{"hidden_size": 128, "num_key_value_heads": 4, "vocab_size": 2048, "norm_place": "pre", "norm_eps": 1e-05, "qk_norm": false, "bias": "none", "tie_word_embeddings": true, "init_std_down": 0.00783, "learning_rate": 0.00662, "lr_head": 0.00663, "doc_mask": false, "max_steps": 4819}
Each number is 128 + 24 x the weight over its row's rms, rounded and kept within 0 to 255. Layers, rows and columns count from 0. Numbers have three digits each. The size before them is the row's rms in percent of the matrix's.

# layer 3 attention query, 128x128, rms 0.0698, rows 51-127, columns 64-127
100:142058064113144178137076140121119158174154106116124161149090118117080117109147126069134142132093143145100118079092126121103109143131145151133080142153140143135135094107141122135111105150138149
099:105110141174124130104113095102142119130087140141095147139129121123116074160109161147140128110096121112137162158164135122122144176129093128093152076185142143165107103147084100132101101138113155
107:118164165129102107137103172142106117113151103169134138158117091121127112102137114141144147109123135134146042132116130152169094160172103112162162132133130094150113125102146096148142108117145139
107:151138139116162096136116123113135158117151146152134142102128154160094110111155153141098138185091141110143157113151136119117135105131113125131139121123143126068132119099135163139116168135144165
101:126103114112145114150144167115149116178127133140154126118164108113078139153131169138142117123154116131127163098114163131133115124093130111147161097149080099154119114142118149128141115133129175
103:083131103108134105137136118128164102159118126120113140146111107138084115151128131098120142106149104146152139112172111091165109114140065113112145118131115188117110146130161105159134085147113185
107:093138112135134105139125135174107150132073155106106152103153088149136134098131129124107113141120176103121135116130105154132099085155170135132151151162098160144102091128108128141060140159113098
099:132162147116139169121150107099131140126112130116128150115150143192107142149128150138160187175137121118164127123130118118120157118115117125113108171148114135148113104138123149102187117103118143
102:157124164133122111106130093160097150094122127123103119122115121134116124069142160110160102106121093121140086088122117105092105111137143074172143105126156111131097096104155135137144093138136103
107:139150160136109136124114161138112145108145109147104129147097110123116165166161135136118111102088148104104130131126136131106112107120136182138134083097100131177111167094117144147127125093120120
103:120090135103133073201123150137165142136158126147116110115108112115166113130138130114123129131121138163129105154095135159134182124111135154083168132124109096102114157105151156132111134144101169
104:156146106133171149131150171146156146139183116114122089101136101173114153112125156129134127113123140103094114147116099123113143134162135119114153150140134107115073139104088118125129119161167128
106:158120176110110138125143111169136091136176117112089142191152132184108118153167114114139116142130140126127132113110111154138128144133143101103147130147112145129112115131118129150137112153127080
098:145152090204119126127121162146122143116131122167146115112122110091149159164135123131124137125146146144128125112133163163112154130123152137161153119117098160086146139148136147178132115143153104
097:138109141130103152161117151142098127138106102159173134141147146137150112130090117114180105104125124148150107114155143176115144144142128193153125089122133117132187123139096091141134147151122162
091:150105154094113125125135121102128120104126134091138126165118123155102096121138144112115132106067119129099070131118051073174142109096135098117141137139150119112124176180133101138142106139093168
097:137143110168124089135142145127129153139088120154156115152109091105118152130117131137113155170153108079120114091100111129141116046135176137110160120070128114137129155127114147149133119110144109
087:130179118131141085144127116125121150123131135128156153124117118104094115125143065111124139124134144093126127119099109098147109126100149111097094136081117104142088143101097162122059131134162117
086:077146093175106122152096134105109127147143139135152124125158097097128170183155104136109104130132119142123149112082168126147108104124192152144116128106141099132117117113101145131119105090115099
097:125078124130108165102130129108098114144131069162138169138141123117078100103126147142152121110144109136090159102149167124136127086123130133117139106144078079144093133133114159138132151142130147
099:139134133131103105118121108093148104169122149096106064139110093153106112132152116111087117101094155131079127154118106079175127076109097129168103116142127109102127162122159128105104131120138077
089:155160097123095094076148139142133119084105164175136177147103119139136138096132118131114183143148191129141104130136152112087117133098079135109124114120134157103118116102098109129127112122132111
089:134163109113113131119108136122079102153135111108133193095125163192131106173123097113131105102118130151083128091106129150123130092154115176099111094142090097137089118104099147109079112108127088
096:147104151122120138089121140162186130124164166107109093130118187164162114097109133143124136121153175144141138127165089121130135129101145089105133171126147142095117138145086123156096148166117151
084:098143092121164111128135116117138086104104124138108176116110143108152100133131118143126116148133149150138089094114137157125146100129115124087098117150138151147129114135111125127131089150097126
106:137089135135161162146155094143165137090132049125105124143153107076090131142160126117168117157096118129151124120136075099117146166106093110170119122096130099109134113132137134093132146113105160
108:131113141088088117088121142102152124153123146134140142097128140135087101106099159116119127116142115129114127134131117165115149122140104170102136069131098129120142130163084108172133171129123129
096:115176083151101149112114107121110102122114136121165160124146092124139149173184111127118127165140099143152099143094112137097073151143143141136116116137154142145132145112145164146074137126135115
083:088125142156111104110126142108107087156121145107142155121136082128137115140130127093105144122131183129127109163097126123109122122104183135117162087107112114082164103075129139109108109089133171
094:115114135128127134115120141104141109121072080135116114114145150094090115140119116125148060104140128130139105134113161121118215100081095094100158124138116159130164148140130110143122143059136121
100:111138144128109089155146068107101131124129084132142143134119153119153149118123119122085171108125173090089126127113147061110134115122100140138094104087126119120140131152089156074119079145080111
112:154103153131142115120147087087120133135110112135132116115102172089158143158141129105115144092176127092111133099138134113147106121092157069103139159117156140167103153128151105115153111088087078
106:123145108109145106064119123144139132135132154112083125124095103163169130100127186158122171127110129152152103148110114145132080144152122117148146101088112126118125174090129101139163122133122079
104:088102109151136125144125093112122106094118150155131112169115152097118139128146189118123115156141168156147117135102109131137162134130150102103115117115144152130128110159152136109129118164157111
104:170133119111120144115152139155118172141126105143103170124109148104128118108112095120131123137143092176136134151176150156117121140083071131135121124131089119179158097157107083122111128132128098
108:117110146092150132126124105132131133116146136126136100107171117119145148114141134115110151082159103143145130135178152134104125115116128105097106171084114108109102118114174131104154155108132151
116:121125145145150145112148142165114171123153146110135083138160098151142067130148159139110126145108141121096172134127136103150142156120150142151103105155140186102131114116099114144133095156121098
101:156114100154077120139109164155135152113130127098143118120121106133148100168094130134131131154168128177140161140114138112137151096189135125108126125128137120101115105130163165134103118125152095
109:135129109149163155092113121106144136138136122141098141095156166144112146151132076169114111146140161139100125174107150084113135121160160120127116116120094127153154091160146087090140127125130106
118:172118112167151153131118079121104145129133177147093180160145136134154127108130125128138135186134101131143101163130143130164155097149092131094156143116129170111150116115136141130127153161112096
105:114145150117120110150175174142135105113132157159153134150134159099158096139152147104151121150137124149145098178101148124084148146155116117116081109132136148107126154114120108157129152179147131
107:136146127131155133124119126099127139124131124069127112187094122099092144110124124135150140132096120082110140133125091098129121164144115117138145090113133132103138070083142151138136138125102128
118:125111122129133171177146138102114109104084171130123132120125133123122134158147143110159140135092154171122151128090134148135100144116144135143126096108097137143099105122160093117122109143114091
109:104092156160135116139101128115113132126162152158120173092108164112112129122152109157133130129111149131144102145144154143170149091090118126139122129143083145101124119093138163133154095191130111
104:140129117143114121142148129133106144146099150103117066154142158122130121145157169091085071115135132145166092119100138147103108147106129151125120134100125160144117165145178132118156166093075142
090:177137107117078168161116148116104172170097086070134121168105121116130108128126162149125121131083111143126106150105165143130140078104090131102105099120148147124149139123090119149107121110125127
079:081070102128160145123110126137148106153133113148157114112125114105117125126100124104105124152131178092126146134119117159114124103151195125099166135139146116118133117162119127093167111129153138
098:156134092110096152137147142117125089075103134086129147161130166172164125156117132173166134130098089117134124120145149091121133144092083144169095129146117150115126154142114124160121125115141134
073:135117105144144164140115129098119107136158103146119128163085111168127101107123124116112136099052110107140116109114146153162124156133171076155146142102140110097179155118123135140097113119131143
076:143135076096101177117153165138135076070107136112136147149087168133165123138147107143150140120135090123160125157102153103102124152086119093127132126119181114119136150132105119143072121093115147
086:109162160142168106141120127129164151132141150181125177140129126078110150125131155102126138141127139079103150114085108150129147104171188104161122117109182113105097139129116118125155135160129115
071:143153095117117168138120186125147086089144139125150094159120147116128111125128092157108145092126079127152143137155161101134134149087080144126108175128146163115130168141146125179110147138136141
076:134163150109116127138119133107091125141132118082118158152126154170165091135135118130160146166116124144175120149146151148118135140098121131141114175137122153096174120144071142140105123103105186
075:075128139113126111138129120133108083129126162161123143133149076136144112109164171100103150153137187109155124101132128083137117122158150108101144096133124150101096092119138131113105127140079108
086:111133146124177086135138130122152110102162104135134088090127099098115123103128148088078107126125154097101156141085126121146152138137130137112199132134154110156112160127193114142103135147137098
097:128156101138108104133115118169108178156118140124134157136121109120121103103120176108181112086114125166175130150160129137095151088089155144118114177137174150113134082131100116143154133093133115
085:123109141133104155112108092143142116121144138159087102132099087111136082141129156126116079191119116145115137123073138083133137112114156109135120117143150150104115111129126101157108130139069157
102:089157143159083112108130178165114149144165107122139117107140138119115136115151099112080115079135148117140113127111087142133175142111159111111154180138104134107123108112144162125103146126159127
092:158167129135119117142103107118109125115136111121146164128123145120101152076117072134125096141090106164147125174150161134124111114091115101131112152121087136163144117145129118097150110111106135
094:129140114112120141116149138127113084137174128109113118129145082068111103151104084139085136120139124117144101162090117143122109157146110069117124103088129122145114123170116120101121142130134126
114:149117123116127148092117137086137066066126146149102153134134084126106149129144127127087130136131143096130158138118118099158087157149097107175175084128085064118128112143122117116124127126114116
095:113156167141142132084147097160119145158118100121092141107095169099166137108141126102146101093174093169129051133159093124097138091140145148123127110137108145116117172115118164101147117099139112
126:180167091125176138113121132132116139166091131124099147126071111156150152138094165141159126121118055144131155170144150177126120122106133106089109129104128148130138118124127130167120151102102153
103:150148127125165089163095109166107153133126087120163117153128123092123136138131152140162158137115104110121119121139163100145111102172105128135144141153155105097099122145081143148140117095147124
117:102157096113120096151093119121105108116104096090129118144122112144111138125105149107101162112126157162120148133118102126115098160123146174149147064130117122127156139120116167136128100097149116
112:160103140138129105135140087132086123142097158117136125132114115135140092068118104173131130141136133130142133155065109174110128126138135141121143149106116131145157112131110123180125138146155152
111:140139117138109116138131134155154147128111141162134135152115145148105090116106058121159137182127132172157127152151124146132102153132095135149128117112109116126140121158070120130167069148179135
112:131140130100112108144145131187102138118114127092129121173150102138144164127085140135139093140138139125099129123128137154102107150130121176096158151118082097094090105140132158172151115155105129
112:101149111172129102111151101161140117159167141112149134092163123156159128104161129152118099107141088142130118164111169147112125145112141128112153086141112127099119134117141113120136104092109158
113:155119096171146128119128103122125126102089129122114154104147098146119115126119135104083103165118090144116118101137133136130139110136096171108139114110136162136098127101125110152136160073121126
119:122079136137112157140114123122127109108144113152090076113142069126129111147109126159101136119128128156122121071128151115106118132123196145171131107138164108127095077113136104107130154112137154
107:146115150138127145147081097166113122113145107142137168093138093128113127092129144124170137145147158097084107133098088151150151131107129120125082173153109147115074128162118130147102133140139112
115:171119132135108130164103115127105091124099104134170158136095140104142082136098156094138134143126136116109140117097170148129093130140132163094115135134143185181136139125145166137145101091123122
128:118139143149150120090145140137137146097138151130109095108087125101162097159162120128117128106184107178195141149118163102142131118157110134102138100121141101093108112084172115098167134123132148
108:179155088150152148147143132077167100161114142154103189107142077143143160178143146135114156138121161114098095121137145105111138174132121128130110147131134109151098132111129115075131137099141103
122:125139100092162130157115122096139097154090093101108157129139172161111161132112110156165158161154153132149133146111150163110149135106118155072153128115099112142174109113103153131119129117149113
118:148193109127142104116128130136094117133114105077134153153158146179134125108135080132148126152092120120120166162118154136099159122109093135115098145154114135147173109154058129141076146152110135